Weights of a small transformer language model.
Architecture: rotary positions, no biases in attention or MLP, embeddings untied during training, gated attention, value residuals, a smear gate.
Each number is 128 + 24 x the weight over its row's rms, rounded and kept within 0 to 255. Layers, rows and columns count from 0. Numbers have three digits each. The size before them is the row's rms in percent of the matrix's.

# layer 7 MLP down (transposed), 576x224, rms 0.132, rows 258-299, columns 0-111
104:113148101107110099109122086118134156095120104125101161115154128087144121144080155116116121123106166144117078128143118085102165134146100111124155147093138142132137173145120148140114149139139116154128108126110150143090119193094107117128158159121093129124121110106142122144126179090104145133151146106175159074145105080138126118116108106125
097:172126149122112139119137152134130166101094149103194144110110158107120123160147084119116146133165101141137130124109104073136133126154130099095125135134104130130119172133152148115106147120099147145120096172107116126139100125175118141147136143151108121174097136138117116127113156120155105108100121156118156116124073151112119126133119102125
101:130084116140116094141122109099134100176098136120177123121149141142128130138081103145149092144113107152142067130129154172118153172136184126169136101131149122104149178143131124156132151173152104165126103092110134131154085127118118079097108113143121123143164142119154134127159086138112142186113109112102099093142132110164145115104129127104
103:117137123162157171119130129167118142143120164123139155161163119134174149120106136097162131097157102100093116135145174131145161162095145128135115124152115105133095124122112116137113123144146162118088123131124127130124118097136146035121101135129139153102158126165129102122149140160131140178117154104135167136125127143130131124147074113116
097:114124126138196109132166142102126101137175137109137156169121136152135100089104107110142146087155144162155101127179115130140101117120105139147144142134127127173086123146101136120104135137111131096138093153151166140123143144116129127129143125122099136132074121091102109084095144117113130163143114167095137124131139128122124168128137166125
101:132117127117082107152092138062160088142116112119116149153156112132097138114122104149156137133139134095115122129143166139179122127146130106104119125157142126139138112076106100139171132123134122116164141131189135100135133101141138143117126108084076100102132130094166117172095123134162165144159128102170101108136128126161098108133104096132
093:144147156124106134148150134157124140132094123129157147105164107131125128115127085120128097160116139152108111146140091136131135150144134128141096098076137136129132127107152142151126153087130138140124140169169122134093120116124152098139130129174127131132137108091106132116087098090132133144135122120121094132070142120147121139088113108112
101:137159130100125118148123119138118110149144143102105136131207148098155130120119124103137121152140138104131119123145121107135127140123138094195147111139148110107121171125181108126095130109119160150129123142122109084113115114174101140110135137134130164109092144114143162167146149122086115130133130124117131172127158117152178133125058132143
099:135119115155130133169113073148095146152157124140091139125113121146158155058161125112102185128139156190125130108104138115129144127079111116123080160101165127191108130161112132108119085120151123111108123157120146137136101139154135126132147109104099118144179150120099140155106152132164092146140144122108120114116123181168126152172138158085
100:133136131128151151070133134136128171127145118135098163139110135111136142120116181138165105075148120125128086163139140088134137166130106170131140141165120130130127140148098101179097109108114132112192104134158145101096100116129131170141143109143143132077127181115145096130090134151123106139134139149058124156142128157130121091159109126178
099:157147130120112098120118157123147135112169172142121135128118138123117146153136108128111138162140123146159128137169120109164131119104170138134110133132109104095115114080120176102145111085107146131133101113152120172096130188159122165118114126108135119113164180119145201133072122129130123050134144174155091146147131132155110137113174121130
099:119118183126131129147152108139152120137144166056135098159102113137095130111127112128162159162123175152166138098093140094039100119126136090124145136171092126110171128097146134131098092113170179131146138154115138085160119135119134149159097089139153100112121153122137138138123094129146207104151135122078135138131136128102114130107153148108
100:140147134135128112116137113161129136112080152138127124107121092092094136108126116120140113165129141123149116105135153134077102139125125138085110113154139109125120119114120141117104143115163172176134157153148128111106135163120159093179115169147189132098113117126125129118144113125100131117129155126147115147122119119146171103089164151208
100:104119120140087106133177165127098100162162116158138122157140116100137138141120109115141104121185104146134153130152123127137117130151143156126152105138150119171145118125093156096119124113145093126066110114107079069136109109145113137128119126178123094122122106083117132051120104111096153133150164118106121094130131124104148135160126080130
094:109149116143101158126135099106131125133159160091155130105175128145137086156168151099075145152098140110131087130156145123148123117116088113131105090134139097134101155107136147109098144088141200108149150137126145165155105098116183166125173125155158091158151137137109112098134148112124106144119104162145089128128135148130175136156152104166
096:119136140102156133145118155085114167139168159129159109142123167101132140172178119141111118143149133114123091114091138159104160086135152137135119091115119113072139131134190149135142144140117104136162115104164168068139158136102098162123161102127137131124134129158150123137128144119085146162157158052185111145156176121133122140123139119116
101:092123142119153113110138164130166121113147117155108113136102193127117139140079110128112121126116146130147109114119157162134175101184138143108174141122136129146102167114152116135136144099136098130099132114098132125150108122120128089083125103116107115116127135106112121143131153105096155142118149107070145142171137080146152105096107149100
099:108134140161142147142091134149121123105105102172148166105129146140132131172137145120100118129119155175111135162123119154130146092089164139105109146150119140121093117112095164139119131107131129184073140122137107127100160153115148147140167090139107148114142138098130167124071148158175189108099126128139114108131118142131162106126168127067
097:133098061092126161135175131120158137122106138173131106133146112069144080118133127127131130123089114147089124128117094149136124124104160150135148095156118146124076113150114119149182101089118131155060160120090175116127127118149095138140112089109113168125150136109146135148096148158126091094180143142099096143113110126145143135106152137106
104:106138106109100132100113086159174140088128135148101103159169166100095167201121109123129076089119099145115137109105129121106110078096129122138144141166139125108134122119097138080100144111159126175113175109155119141118112111124177108129108132096126091102113087085134143130109148112157142108156082111156139108132089140192144136153105174137
100:094119090131142106124095135122132099129148119144127140120083138148155084126135093138090148120130107154140095142134101144140142118139100103137140121095155055133124168147119105145155109075152148170120131117138126127097113117111130136127134124094142131142128141142114097154116104131157157142167085139120131141074074123125104119132127124090
092:088119128114116092113152154133117106147105134108104144159112086152168087047158095147124143130183161112132120156084119118131123102137131111109128139101118155112145124087151153168129080127109163139083132107135118117151146086101148130148153149101144121131108161097100067124132139109127122156119119126121144128114149143114088183131125133130
096:113101101136135134120125138100117076114195154094107096080132120131110174130136125124142140165167120158127133125157168111092142134121160128144128101103110082121105118149144116136140159113139166081153086119126129116115102147104120117149114111117123158115123108115127155130136123122142118115139146111118097130157124113114153190106126130129
094:151095116133121105127114123098150119091167117134127135133125151103144135146148112161127107117131159124115094129144143133108073123140120154164132131151138150102133134103115111112127091134122131131128138137131165140140102107181155126133118085061123108154129138094133141088118129122115132105125130120126157108132107084144125140106147083105
100:116112150085159112152128114164142087168106090138112144102147125110118113134123123100143133101110130133128120081156124125096094125148135147097137120129110198128112119117079127154117126105083138165126096140095165139147117114088174117089108138142157093141120107133113066114121125145150158104140160117101076131103117150113110125155163086076
101:121182150147089109126128105139145132163137106118180127103114162152122143117091142132120099129149099118182109076148139131123135154138096125095118156100194088135113137107138116125139129128141129144152123148117101110113132165119137123149151110141129156113150111112134153113099080141172136128121108074103161185159129126064139110147113104091
100:147117153106162151078121132101150120145176126106102125105130128124161105143158124129125203148145145062146102113127114116122124104086139099122156125140153136125142131101086098131125083120118083152112149115099120148138183083150130107141100149137102086102105110141096112125165101121153141157097160152084121099147105133114121104130132151171
102:107130132165147111121090137142144114168155098121095099134107114092127115161134137156163172089126121099117150140145126130106156113160126103117060083122159149109125120167151115135102110163107125174113116148143127132137136127166139137147146151127132166152122135176095098176148133181165100105093165153085129155153142128151117145173112141133
095:126130153101161129101152147146136166107121148100148091133080156151170134096123129124141127129153160120141115141088087152128115172093134116151101139107106123157122112157113139109115125082090092129160115131098186110147148170135111099123141114117092156158180137151095136115158167095166117130131138161143121127128121116102099098101107120103
103:133087119124131125124105118138122124134151123108114090104121126107117180093114098149088166101154110156141123162138098157130147097075136090165137090106121107129105109104127102120081109074126154125097105104147154134107136101086114129142107116077121112095128121131144108088088144135166151110196095095188128119145152130126125085128133105135
096:142160118167155105161133137128190125108171102143165144093176113123118184125132103156070106132126125132139126138091127105145146153122160071100137154124148153152127129174136128135121151102131111118114170127135108133123138145123111099143100140134162101148134109110112122112182173175123125150138123151122101102151091126089134113153124114115
104:142136116101132120157185138135177136161130133130163109114090102131139092102131129139135152164089136142163133146116161110121158102112163121119117122103088136103117135099119111090138116151136169097130107144122107158153142178125127140127129131152138121134161140155088145117079131123106171110146166117128128124126106107133127074134169135130
103:106115155108165138150175141141093125147125112123127176087134130071091139167047141123133103134135122144127119121152153096078150177107139123144124176139165077147148175075140142144124108133145088101138141106119136143152130166182114146107102164130139142146128148166129113151147158140143099170118110120111111086128122110132105140112146124135
103:145118110114127096137116127107094148118124103157156165139166115179089090127125127144140162196122152102150104115059147147099124124104136105146145116134125142143121143148136137132086134093163127143119109135138106120132102159117110094138123139109160138165108125117145121130126115054130107135127114142126111121161137147103146156135094171196
100:133135118145113152139079123123146146104119129158153143110142143108126155120056157158122132148136152145153125145090161152079131107120105128090092101131144080135122150138112146108151132123201135155094106119122158114116119110105148139137110130153095150122178163125094094101129169126146155127095131081121109104159154138103146106156151132112
096:136113165126132145124112164158132089138117135113151121147067171129137115141138100128158110097152141145113131105176161090143149084103139107111098138161136139106106140117150105129081133138134108147135071164090101144128139134095200113073129148099127104142145122086072115111160146122123138143097137164146127102122174121095174140131097109141
105:154173122146144087137131184139158149132130149149087159110092085131123120132105132126120126147158130136107118125135143110100129093093148116124148105136159127097159137085107102099122123144112146174119158155126123077127127140153113137156127141112096141129154146166144132197104147166109100126143110145151170128154104101128123136101123104099
104:117133101110103145138152115103125105106148099143142102113112144121102140116138122078155140144135174103139161122111133118105097121100155106137169142110105103121146112153126116115129122181113124116135122156120181153130174110087133143116141081121129121143160104154137091120138125129160114136141087128125115141104071109160171126119081118130
096:111152149140125132122122111141088137179099127086055094160153117159149159157153115128077144146136144146112108104155135132102104106124135107113134127159152108146151127098108123118104149138136086123125095098159127144140166130103120091156150147143119089129154092117174145180095134113155102120101104109099161134133090099178079160146152064129
096:090145105163066148112168113156108120108123148146162104159099109094095149145116121149158117124140145147130127160085162069119109163124083100160128157138140176133127135144124088140090131135116201148123118137099151120102076094137121120149149130130134115146108067136118151129133175144097120139113162106160098133077164115141144121105137162101
107:113232100094147147134113117135090127119125110099096096109148120144160127107136156106124161131117126128100115151152123140118134150125160152133163120155160100142119104113103130157159098135157174098133122038101131108139130145111098159122088121108092088159107122088153110107141119126123147133115129161139132121132141149149107119140125131155
097:149145094092166130108149116142092157124096114137127184132110104144174107154121160155114124129142124134092064116104115167171107079186135149139130098100096157122118095110136148154147110135147118123119144093149132124167173105116150132142131116108131129118153151120097124101129113147130128087129156108116143145159111118146087171135103137127
# layer 7 MLP gate, 576x224, rms 0.17, rows 259-300, columns 0-111
103:167159132125076118120123089105144151104085115180156179133131121119161105136101093193124085145129141148143117116111107130146135130139130103132146097105107110158105120059111137134164145124093134139131086137107128137108154135156112125116118125117150119117100125132145146111155142117097133149133131151105150120139135076168115131140154140143
107:145128132090114129154104125131103160121143093123152152151080130127139141122101125130149145131117144106143134136128135109122142094097134162115177081157144190159141112112099150113134063140138148162157124137091125130116167143156089110168095145123140145154173126136115101157152133116091062099144142119144170112125122138102153135143146153181
102:161115153096109132155137148149112106156128148113157117145176150060144106158128145143124157137135186103104101193136158132155113168134134137109060123152143139129135094119077116105130174163108101113134120164132134115153086173107128169123129089147156094100156121135145075119150093159131127100141147158102134128114153083116136132103131100149
102:144092128135119120142125118119172158122130113160150090144146131106105133147122128115138137086143129149128178095137154130116080159127098092171099092179091130130132092120122087099148131100131183144147106089151092176127122146044103092129137111136190136158104101133134129118112185114110104138123129165100125151100149150130118123117120154157
099:100142127175110123134162149126105118122100120114126131125071165137152134107100147117122098134163118140103153157123131114092165112157141130152168084157136127144197142132134149131162106124167128089146084137077167157097112157122139098112138117141155085125115089131124125152109132129125158130119180133108107106146119150080129120124132126168
099:085130144134120110111122130143118095115098111155121143114127111145140146154102141079146164109128121104173122140175215164135135108138111083086146125162089132131139106115079131116157125109096119105139140115147124141163111096101130125121133112108101102125117131135163106127126085137118118139184136119150161129166123104137156150071140137131
100:127138131130106081133171140117094118133123088157136133155108148103114084166162127134141105117146103111152138086118128181132153125158140144127092168121150140082124095138053126154143184113132156118074124135164140144111144118141108129128146120168129072140160142111127113142165121121131156169104149143121116147129116120134141115147125120096
097:079123107114111154104089146140154105107169121165095178146080128141158095116173103145152126140167132119126130086135138156153169152120128138120115141138151153163116124105112125129169126141145143135139139141098153096169146124150108161107128168144107115132162103113104118109127116143152131126125127131138123127110133092138191121143074121145
103:139121140122125099107174124155147117142106128101134144117144132145142140145102099148156108138125125103167141145136169097102141158132160140133101109130140167146162159156125128168122100123122111117131139067123131173123128147156154081180143096165088157128114135156155201100117140104109149112116144143123089182159128116144146160083103147133
099:090149183102132134089100127109108160138145107145123113116151106105110083131151148109133141116112134123105160193125122111134127110126143119121107143141114133105138129151140104117165130117108119100157114108125112126092127094120111168121130103166151143114098124102105140159108142127135139140143115113081128106152149138130114153149152112106
105:119158091124135147161086145126137127149158108138136143121132141132120128072134127086153153113158151109089129157102130089102126110184141115138115128175145110113129117076118141135120147126111151114126134154161107120132058166125104151108162106146099098084072170138178118123164148107127099131086138105096083139083106112119077129115134153144
102:146104119128102133094082143124149139137117143170124079163155112161112127111101101147165116124106143091118155074099117111084115147074167167166129132125158114108136127111138135140152148133115139131141125134102140131125140176155152144144150158126135097086119131109177131161149121133093163162139120116119141146113123095117159128099145157139
101:154128150157183156131128123112134130115134147172125134094066146148146182171127111143112154131141132112080121153139087114125153136160144145165110125109145122134149107140136118171112167159125116100098155105133102135142147125109196101132165173093137120145110113126149157104139128132154116138136143115138141115129127146122113117130120153112
094:157092134089134122140117110149111112135137106146179145113103120082101137107149148135148116108126150084139140162175093134119137095148162112138126121126115120113105096122099158114136116141109117160117093141178136129107127149132074101122113130141092185086102095133107169116100134140137087113176101156117121102134119085116107138147152110127
098:193142111166128144135166141134113146117115128086176162155085128124115131111107131125186168146109127131139112127113146137162136145130145145144122093138101107204108158123193144102133087133127139151178125142123111115139135118097075105143135121136135184135144134163143142121110086129175115154125128154138116135073107158147152122072138142144
101:126160105157148132105124143152157135106155124175157145163088135136124098102169100133144141126117120119133149147157122143110128095136090212122096145121145117106138127102106137167177102185151144138109113153115105125137124095154108141128160090144107136160103125170112137137110093116116137137127117091105121101143132118139125112157101124164
100:094060139135100147160117133130114151102151146134132133146086150135176127155149124137135132149143119146137140155134159144132118149120134125129176154105137171084113114130127144127143103115107125133115132148114104080076102108110107162154143132117153131092112122125145141179173113112140114170131141148146149162134149145107145137133117141136
100:161140169096118156155121136117138126147124098123086135111139135110114091131153157127152118117145140098122140117117120119109141116158172142147086119133151116145138146138109129153137135176165156171121126107134096123154110131118101146133136123168131143130169133103124120106122138106111119115130124166161100140110078113155123130192140129139
103:104086175137130121087120147113121142106190111142114118147107160118109102138132131136127130168134151161134129153155114148106139161140098125133165152148152118113120130100114118074119167089126119130119104108132114186177076158074119107110117166158137141125102129150128142129167152190136118148123139116075130146127156081130127118129119120143
101:111132139138102079124122095145144110142059150128113115102126103147139114116174156126142143137097116113151135127107112174126112162143151113153167113108091133087156117152198151116149129106141134134059100145160160149102155116118145119097122130154167133166123110157158116107121171162159107145164109180127178102111103122117164101139145147114
098:176079179094102157135182105086151141161151131130141138140113160108165125158142068102111139149139124121135140092128162126130142138133147148115149099150123126145122105108155137113137111119118138140149097128152102136107116106117156147144137110117088111166187127106145129152113124128098101133081115140145093124081134175128124133112128136111
098:176125162126127141130119135115083112109123168154092122107173129144164131124130146112164082112124126147156126137146108158176115112172154106150135163110165138107091081107165141131113130113100110105152147123124141171128097081108125105132175086157112130097143162140142172145098168114099105117186126161145101136139120119122093143137116121153
098:071105144117180152101070117121159166128110160151109126135090124082128142107110113152124146128140101096145116134150157123137149109151134116118153108136132119183155089078118132121148189157149139144106156112144122133116143142132158131109141114141127160128126148158135147135138147180132122119127078134139101105085142166132150102112115110147
105:150139072095110122177176129094088122089127120144124136131095126098113157166136120081132120127147158109066107106118101149153153103135138153122174103116110140122100126132132155130127158130126140091161126158168127132104081076158081133150079136102132152166134107100113127161135103114121136126104105153127107135136104160120125130133125150118
100:125126160136103150128163137120098095121105161162146101101144124113115133120116126133120144124070158126157135111134114142161145167121143166119113067113137158145134073113154118158107133116130089105135118088171148139160140128116160155135140103111108099139111177114115143115100173092156158170090126115103177096102108144108123172164078122164
105:092109120144114125134080117164122091123086125146101141120108107117125121155145145094124079132109153116163119096138111130115115137149144179119124070149127161119147131104116133139145086156150141124164131142118137099130115087142103178123145146135116127115092104145116187089130166124108164090122102134130158173105134101130132124137109162118
102:099139145113105097184128094106151134131157135128168120141088136135118132127124116089117145159095097089084134108145109103162131131117143132119150091149109146121154126173143143125128079121082125180140131132128103112116114191119162146145160128122126146120126119131099158096168135142129114105119180134105148151171177123097119126094137131119
100:137132161120117123109116114161124137137143084165091121066108136123110100121128131149126128178136153118150178150132096099114149138096175143126135142093091140157139099178141119124155155157107167146109124126124090112118094128145101162097130115139148121145151117126132120112145100126152124111118164117138120123152115158070132172125103138137
104:126121159137125102137071161126115154095147094083140111100109140126098089104139151132127127124117175124126151114126107139126079113125075143135129140155132113138119116116152109123098176136105162142133175111152155154130071135133103130126064139138133137116135083123185160116122139106095123145132076128113159148094147145105136128114109100123
101:093148117114122123125112100121121117136081131102146144134122135157128069146123114118173147136106143124137148121160103127127131149156112195105089149128150090105129164103122156150096109126109134147109155086120113141132083129127125117124115108170145138138114135130129082152103104111130097070106136084172121097121139111112138133090120118166
101:095126138120120099165131107110168136104117047156088100138112179126108104166125129126182164151096108095129144118129120131113167128119153142151173081161106131140139115101144146106109120147121144164125130118102140116137119119180135158120118120109170091140173133159133130157096134157092100117115114113153105147153172109093132147121127158112
101:124134116137116127139132154124131121184098115113125149159110145162141179113144138122162138132112078109123110159117142147155097118101107164103113057107127142089171140164119137144112137128158127139138122128103144113099105122113159147137140132105140144100113173149151115121171169108123130090175139108121152105151125109149155149146111130173
097:099140135136148099139141139098112114117106106108134148103091152143107137090144091142113134162115117151135126125102184144134098163126126131119162107125143109124140125127108124106106112089149097119117111100137136103094127163131095145139089110100116118147126117167143152116126127119083108146106144145108097166115147151104141180112138157184
101:107112110121145161159127129136127108148155111191116118087166087158074135137110084109135113134100120100135182130131127131173107153141107146105113100108109112094132120131105140120114133139141116131158154113143113134100139098136105159113127156138146100133116135172088093139155121166156183163137083190131136141125107100169099145149134154143
102:108124127115139132099160112142094192173140109108117142142149082112107133102100157124111120127127141117131152172153144092124103115112080128160120122150149102116117122143172131145148110138144168139102192164135107110136158156108112138160122127119122113111097114131119166123146147111081089154141139123159150122101107097141150111133123171135
103:145116112125116117130164099127140141102129132150138119108153108119114097120124136120086147135145128137141099111105136116126102102128170086139163134157174183055174115097120133086085125114125092084133132149146185118121104139130147134143174137103099144139154133132165148196104145157105121101165138110131122114144137121132147157125124117094
105:100125128127093113110159116173103149135184142146159112137124178140105128116144117123105145125114145128099186152107126150141152120146109122165162099111127149139130155142190102092135112126104097085105172121129140179143122126100126126173127095136140125149138124132153130133118154123139160125142122150119139154113102157115120124123146160119
095:136155133161093116099147178117086107122094095155157135160077162122162088107132149153152109096127137123117155133127109108133111112127104133141108157148133124117148110178134159133139076140129111085163091144173089110121116110129143142106110152142131077121129097132131178152118127155086144155139139106136097128104122129114152140142103126113
100:157154176175131131155114143084132108134158101118152100178156078111124171147184175146136102085120134163136125127156164175123152136135124116135149129151141136099142123106115123137140157120130136103109132168098133092128173163185145142156108113146138114131118110176137161162135115063099121155123137148123134124106137134128145090088161130127
104:132102163104127165178123113103137123086145140089144168112148090096175117128141130121074091161147131152134098119135156107110149132157157142062112182099148152125118112071107137092122167114108097116098107152125120128117124130072128138153132163147139147104140154116118124101136150129165121178148092137114150166133124104119153143142089148121
097:110187137123143171124160107127102080127096134119162142129127133157086130113120100132167121178119136140105102145131126096168163149129149120112170112168105125118160157125146147143111126129143151118119136092166156120126122117098103169166139154168156148140141131148152161164108158144158149100147131124143123125071116110093144147089122137069
103:166116127161135169124153165141118135144148164187169124095106116123147151143134104110145136115114105144125145135087138121137124102159150173125122121110091130155118112104113097158153135128120183117129135107088124115140123089088141158143151150134095113126206083131117116155104128166160133091101130118120139096151116097129116129131151149103
# layer 7 MLP up, 576x224, rms 0.179, rows 259-299, columns 0-111
103:108112121121089124097094143079108109115137165129116129130131118121161087166115142130129128110115145101106128167120178118119134158120130112120125126165142148120081139137077146155111091134124102141127105122179125103138145178137144150159136164165164131154115152094094123145137143128108135114153103111104118118135140105122138118125189142138
107:089142140180133116102151178153132112094128111127093147117178147135108129123085138098112096088125134156144138070154116159131091135154158117149143149092132134180134126115132114122114109114125129106099140136148148133123120154114151126099134141132121193126122116156151091141113168163116122120081152130112081113101096128146088118174125090095
102:169124118127156166065102131119085118163161122118121131127116187111152111113116150158133120142150132117096149152115115132142122140095107084145100126123147136133126112177132148132136103113093134167123124115115111117183080135116124178182123093127143059129143090113114151135117128101145140118128107147125169155124128156118127132109142099101
098:123140092194147176067135129156132175156146119093129118136149127131136102139126113160140151122129143119139121156156096119097128113131136150145101111130122087087149158096177128121117146106120172107087140190158085144119143138134123158090092127153131110152134113149108104132087144150092164103149151125058116162133147129143148119090117167153
103:110150141123143127102168126116158087140174111128170138125091143166124112134094129149148113137128125139110147112113135120098119072124115095172167177132150140134166153147162157120115129138123141132121148150143182139113138167143143132164126113185143118110129092141106090168111123162140163115138143182140109125102141143138114109163132121122
095:102115119161138129108135144142109142131157157141153128120108141173083123096141115089126165136118158123137116134097116128115131163125135108102125128125098188146143116164110111134128123116112121091125140099146115116093144179110121158164165132171116135132141100118095171145138140096097124108151104093118161058142120104125137161146122126125
101:143127150132114126121150094107120129170148121078129146132116103137134136103149099110131137141104100168093141125169133132117144112102107093144155145115118085120135146120147091157084136065145153146121170130152121068077143111081125072099123178116132134059194106150131128141100125164116150091109107162102147137111112154137119133116115115131
101:141133119080131131100107145088143130115172150171152148097094142152115122114099139146145137187148135102169122127089160148130126129106131121102147151122136120124125111142112146131147166132147160172113137117123134141117075121112142125085132150102118129141142112151127134145091116153187109156142143093172144121138131133183189161085121177122
104:159137114120133183133093140070108135106138135150110134118137098149150111127157107103091083113147139132157140124102087117163079116114100117129094125118135081145061131125147156120128147092095132139063105151155125098128128142137147100101100136137140123121132103142111150110110141155149100121109105123157134119093128133139133118090162141099
099:099123114096138108108128082135130125114124098123122115156119168121184112122111133140134118113153128092132088119130142105106144193172109132106113132158149102103145118124120117133119125130140165101132125057109096119113123143139127121138118136131151144111163150124098110173129120130092154159136097115100145131103122149117157113137138174133
101:091157147147147183125119158111072123166103129146119137126116138129133119152121088161133099165147138014161126108140149068166112150149152128127104102135139098126106116130128105149128100149176090141129118103097135092104120136122130135097115085151123076125106138122161135088144097173152105116094139116142130126146145135117123110126134150108
098:122125103126120150168073155132140167114109084133138105131130148143157175114165117116170157135107121084121130111129174161091108147149130139127132145052127131113119156169074132156107211179140089144121119167121097138132106128156142091111133132102123128147107106131118141104116158147130120141134139152123147148102179144101120106086149083139
100:137104133139106156102137085114182120132142105147125107146134095087107141165135121148134137119072085097130093128156137127107131171143111161131119141137157127142128126103126152108088124107129155118119112124115099138104144152137137104161119161130098129146076107130117168128142145137139135116142167115150127163160155139110123144111143128070
094:132138136121146126126157161136115150092101134128085104175109103154104105133077116143077081088141141150142118117126126089136148094150115153160118108120123094147114146152103140157135128165132156119124112092112130148149166141129122144139125185135106131150132145100150126105108089144073130135173168121120104129139108142070123119134138130136
101:140155133182147116162144146148138107136107138121127108173076142132112147127092122148125155156108108158127177076127109128121148135141099146097113120126147147139112109178097111178118126154133078126083142123102111144141095152158108155150127138122100095083104124143140123117139146109102133070113083128150118137108099117106104077088122100140
104:123134132148151120113133124159134164098088117134143146106144139117160131149107140129120117114138195117135114174114093120080128118137180127117113095133149100128082175148162147118148118097139095097077146097160168112108157113132168105171096121099086149144111123154104157138135107122135153106157144152149163153113137137121117114133086112102
100:156116153143134137132092148174113138143113156129120117155144124138138135119136130108133107136181115086148132125111103155125155148118167127110144129148092151164073147147133128147115133161138126131165155100082129197120146148154152110178097102130156141155164080094153126102132129098105098116160168098170136166153101121141117131208118145128
098:106113187122138082124177107150117127165147140136105140159122141143116123139160082100131160113140119188161164163112142106150087146150151129142154097146126139133140127125120146125129140128148133131073140117109119126104130179154144122169059112149144143160130115117125145138098117164095179140092109152138179096083142114102120146120118120174
105:091085093144137138130125108180157140138142092136128090159154101079109145146089134177130094132152175109142091123109177078107110115108178101170161130088125140097140092120112100116133155130161123120130189130150129119134135132065128118113121112128107129146102135107105150100142133132131141139150110124138092101107130116099155127106103104101
100:174113096140112129154103143122107133099099158124104059111109118131080132158136134133103116083165121109141151156157088165130137188122118104090130150135093137179137165134128131146117086086115130125148154107161144124094139146163128142101153141113155106106137118128168128109135164133097131124131139146178122164152125111127136122132139122109
096:162146163167166153151159114139063101160125135140092092138148126123139113166125138161132156123093137123098111120128167129132103129102136176136097150155109090123107129159160139091173107126130165110181150134129124125112116146138124113141109125113052166121153127168151119135139091111112115104134137112073134161132108132125158130117113111126
095:125109102124158130135107135150139142124141111132205121137105123110109091158128139139132106113169059155106129132164136129107128097102168172101132129109147148132166155166149157150141129104163149115108102134122138153150141145104102117104119133095097108135164130133130138113108135163096127101100121175099092121141133091139095103089141127100
095:133098193095058161126105128112102173142141111150148064121121142130085165147174141168151121128093110086119101104127173159132096131139145115109081123120148116135118119132130141174113179158154151119132090166125123136148129141147114112151141122115144094106123142126085145172100133128160147129136157134145167140095127127129131127107170129130
105:155117110123124159135115141104100141182152138114163181108097112128101125130116140140172135124131141139125157132109105120092131140159131109156146118140139119117124114108131119082179098108130079103124083114136151151111148131098120102153186152227103124130145112143119126145097106159109138145089132131145135109090116117133107131088119125128
098:123143157124140109140132082143145120121118129120083122129137144088116130119148098161095119093141109111113146108090149174179127179142151095106094119174137167116146133121126125148116148121110156129157136131136086104089139070132158135123130099136142151115130170141148172171122090144139143122061146120166128135106098131141126141067170157145
101:117125078139140162172140112143156126139125167101117141154146185146119166136125130162121116121125105117122135142131136127182117102105099143117109088152092156138120152115119113111069098108165094142172116128162147118135142105125134150152123130133130139114071136115136126102168129102117109143143120142119089151143128087135158131101118130103
105:176136175140169141121155124100115115141174123104142099108139153128151155178138086104141163146136118129145121146128130147149160137159110128141106110135129121129155118134121160114191087136077095148124108163153143156149097125129113115136126112135082146136139114076154139157124167122107135152138118158115124121110160139118116110150121128154
098:180107113127090082143107129139150145108121107178156116147148119161114107134161122123092126129127136101081164109144107110110124095152140115086092115111120141099126138132141102130131175134147152121119113123108103105123109148147133151171109120130121132073082126131138136156152127137145118140157093103163143099126127129126155101111125127146
100:120110145110137099134106163099137138129151107190159142108113118127141123152164181123169112146162134122100111134097127178116147121125118127107115132130131131132123153153111098112103099162128124136164128124184121068106119149103135104105143095170100138086092088072105173061094089117114102154122087121126114113118166112107129124138112126142
098:131172138124130170154136087106130100156092166139144082152147127165128110163113113120124122135125160148098129113157117162129114113150129107149079163111145095137144148097138159142159081148138104129158113061143171142151124135136161113082105125164139160094135118185108108080074146143149140135142099143133103131143161180102175123132162167136
104:147129092116119118112164101158132095188109131141133121165129133124157151169119128120122095138098187119106122193093150130129172110134124124128171147125085140132080151158101142124165151169123153112128092127188135129095129142154125137127096080096119137130134130165124142116123126106168108163089158138118111145121129125101113121126131111130
101:159147107139117148082102150154162149062089157119135141134118107140139122118137097105141138125106189089149158124149138185124130067153122141129106138136085113127109148131145128123154101074131125133116122112129107148093154085124146118148086097134122153156157127114117126099117092090141136181098166144129167093113086117112121132125134063136
100:142120085166163156151115164146133155140135153097144120122145112092107129155102130155138103087131132138148140069136099124117098099169110120153137163135113137164121131148139122127134144133149130134130191120155172123083102140101150115161104131137105081205128124138141103152149125122129147100132090132107161102129121140109096109128117074129
102:158149138137157136145115132073154133135140119098109141158137140079100113141150112129143143145098161110123111124151191159170117142112118110118127129162102117099133120119081141112136108154114120103140169113116140116108134153126123154086149172117191121157145133134137143153145126117090174152130098134116144080118123139134142096124068121158
101:119154123102128130112141126147151119145160121111095148118152073148115151110088084090125158155194150136122119157136125123114134129119145147183100126102133141120109120137140119133156085110137135120107126133134118130126113135096100134176097141130158170123135155160118150148124120113076099152112112116127081185142097125156100133111142160099
105:164112117134140141183088133158117130122122097108125134159099111109148134116137113112119151103135133128114139121100137103139128178157155155131139109103156120121143164127187089100134125127105154117121152103141118139116121117128143141150093159174088121127096162074100124096086132118135134115091143111129112147122169096181118106154180105105
105:137141122120126120147174119093137068155143123144124148087131129155083140111134107117121098141113121167124145112138119162159139131145133110174137117144049156120145148084144154107162152160114124120137125115123145159147117159123130135132161120082112098133131179111131167114118131116190084108134128165140150131106084116104115175137136155133
097:117127125113115126106097169123137102174124102161099131121074146184139104169178088103104098120106088149137120161144160113146087115167143134197137097159143079105147101160128131122207125141143101127111125106135133113111102105118098140111130120120142099153113148079113116103122105134094138155115128098174138129160152108107141131114130095125
096:141131170117114146169110132127141139099120144114113093141108107125163084147126111174170135131124156149135133103068106103191139160141172110094134126113138119113121149139128151152163104143178151122136072145117178130125116139119144142119092161127087135149103124130130128137112120121114131107141165128128114145161131102131153121113124127120
106:141102116157162096159127123112149140126107061115113132083133106108137117147136113101129127190150118113141083106164109155160111115128099129136121140089116133130133126135127192135099114153157072136158167181151108092162140147116102122172128149094109146114132130104115137106118090128103084146147179171140121126105152150159142145156122177111
100:122136137139110082105069132146138111135115151101128145123130141121110131111151145113111152086124097165082113104099159117113096138119140155113099142109126114129129122149198133138099107130132131115135137124144153127114120131172113128135153134162126126085096133116117125143139126126123097096126091151113150100104149120092166136098137180120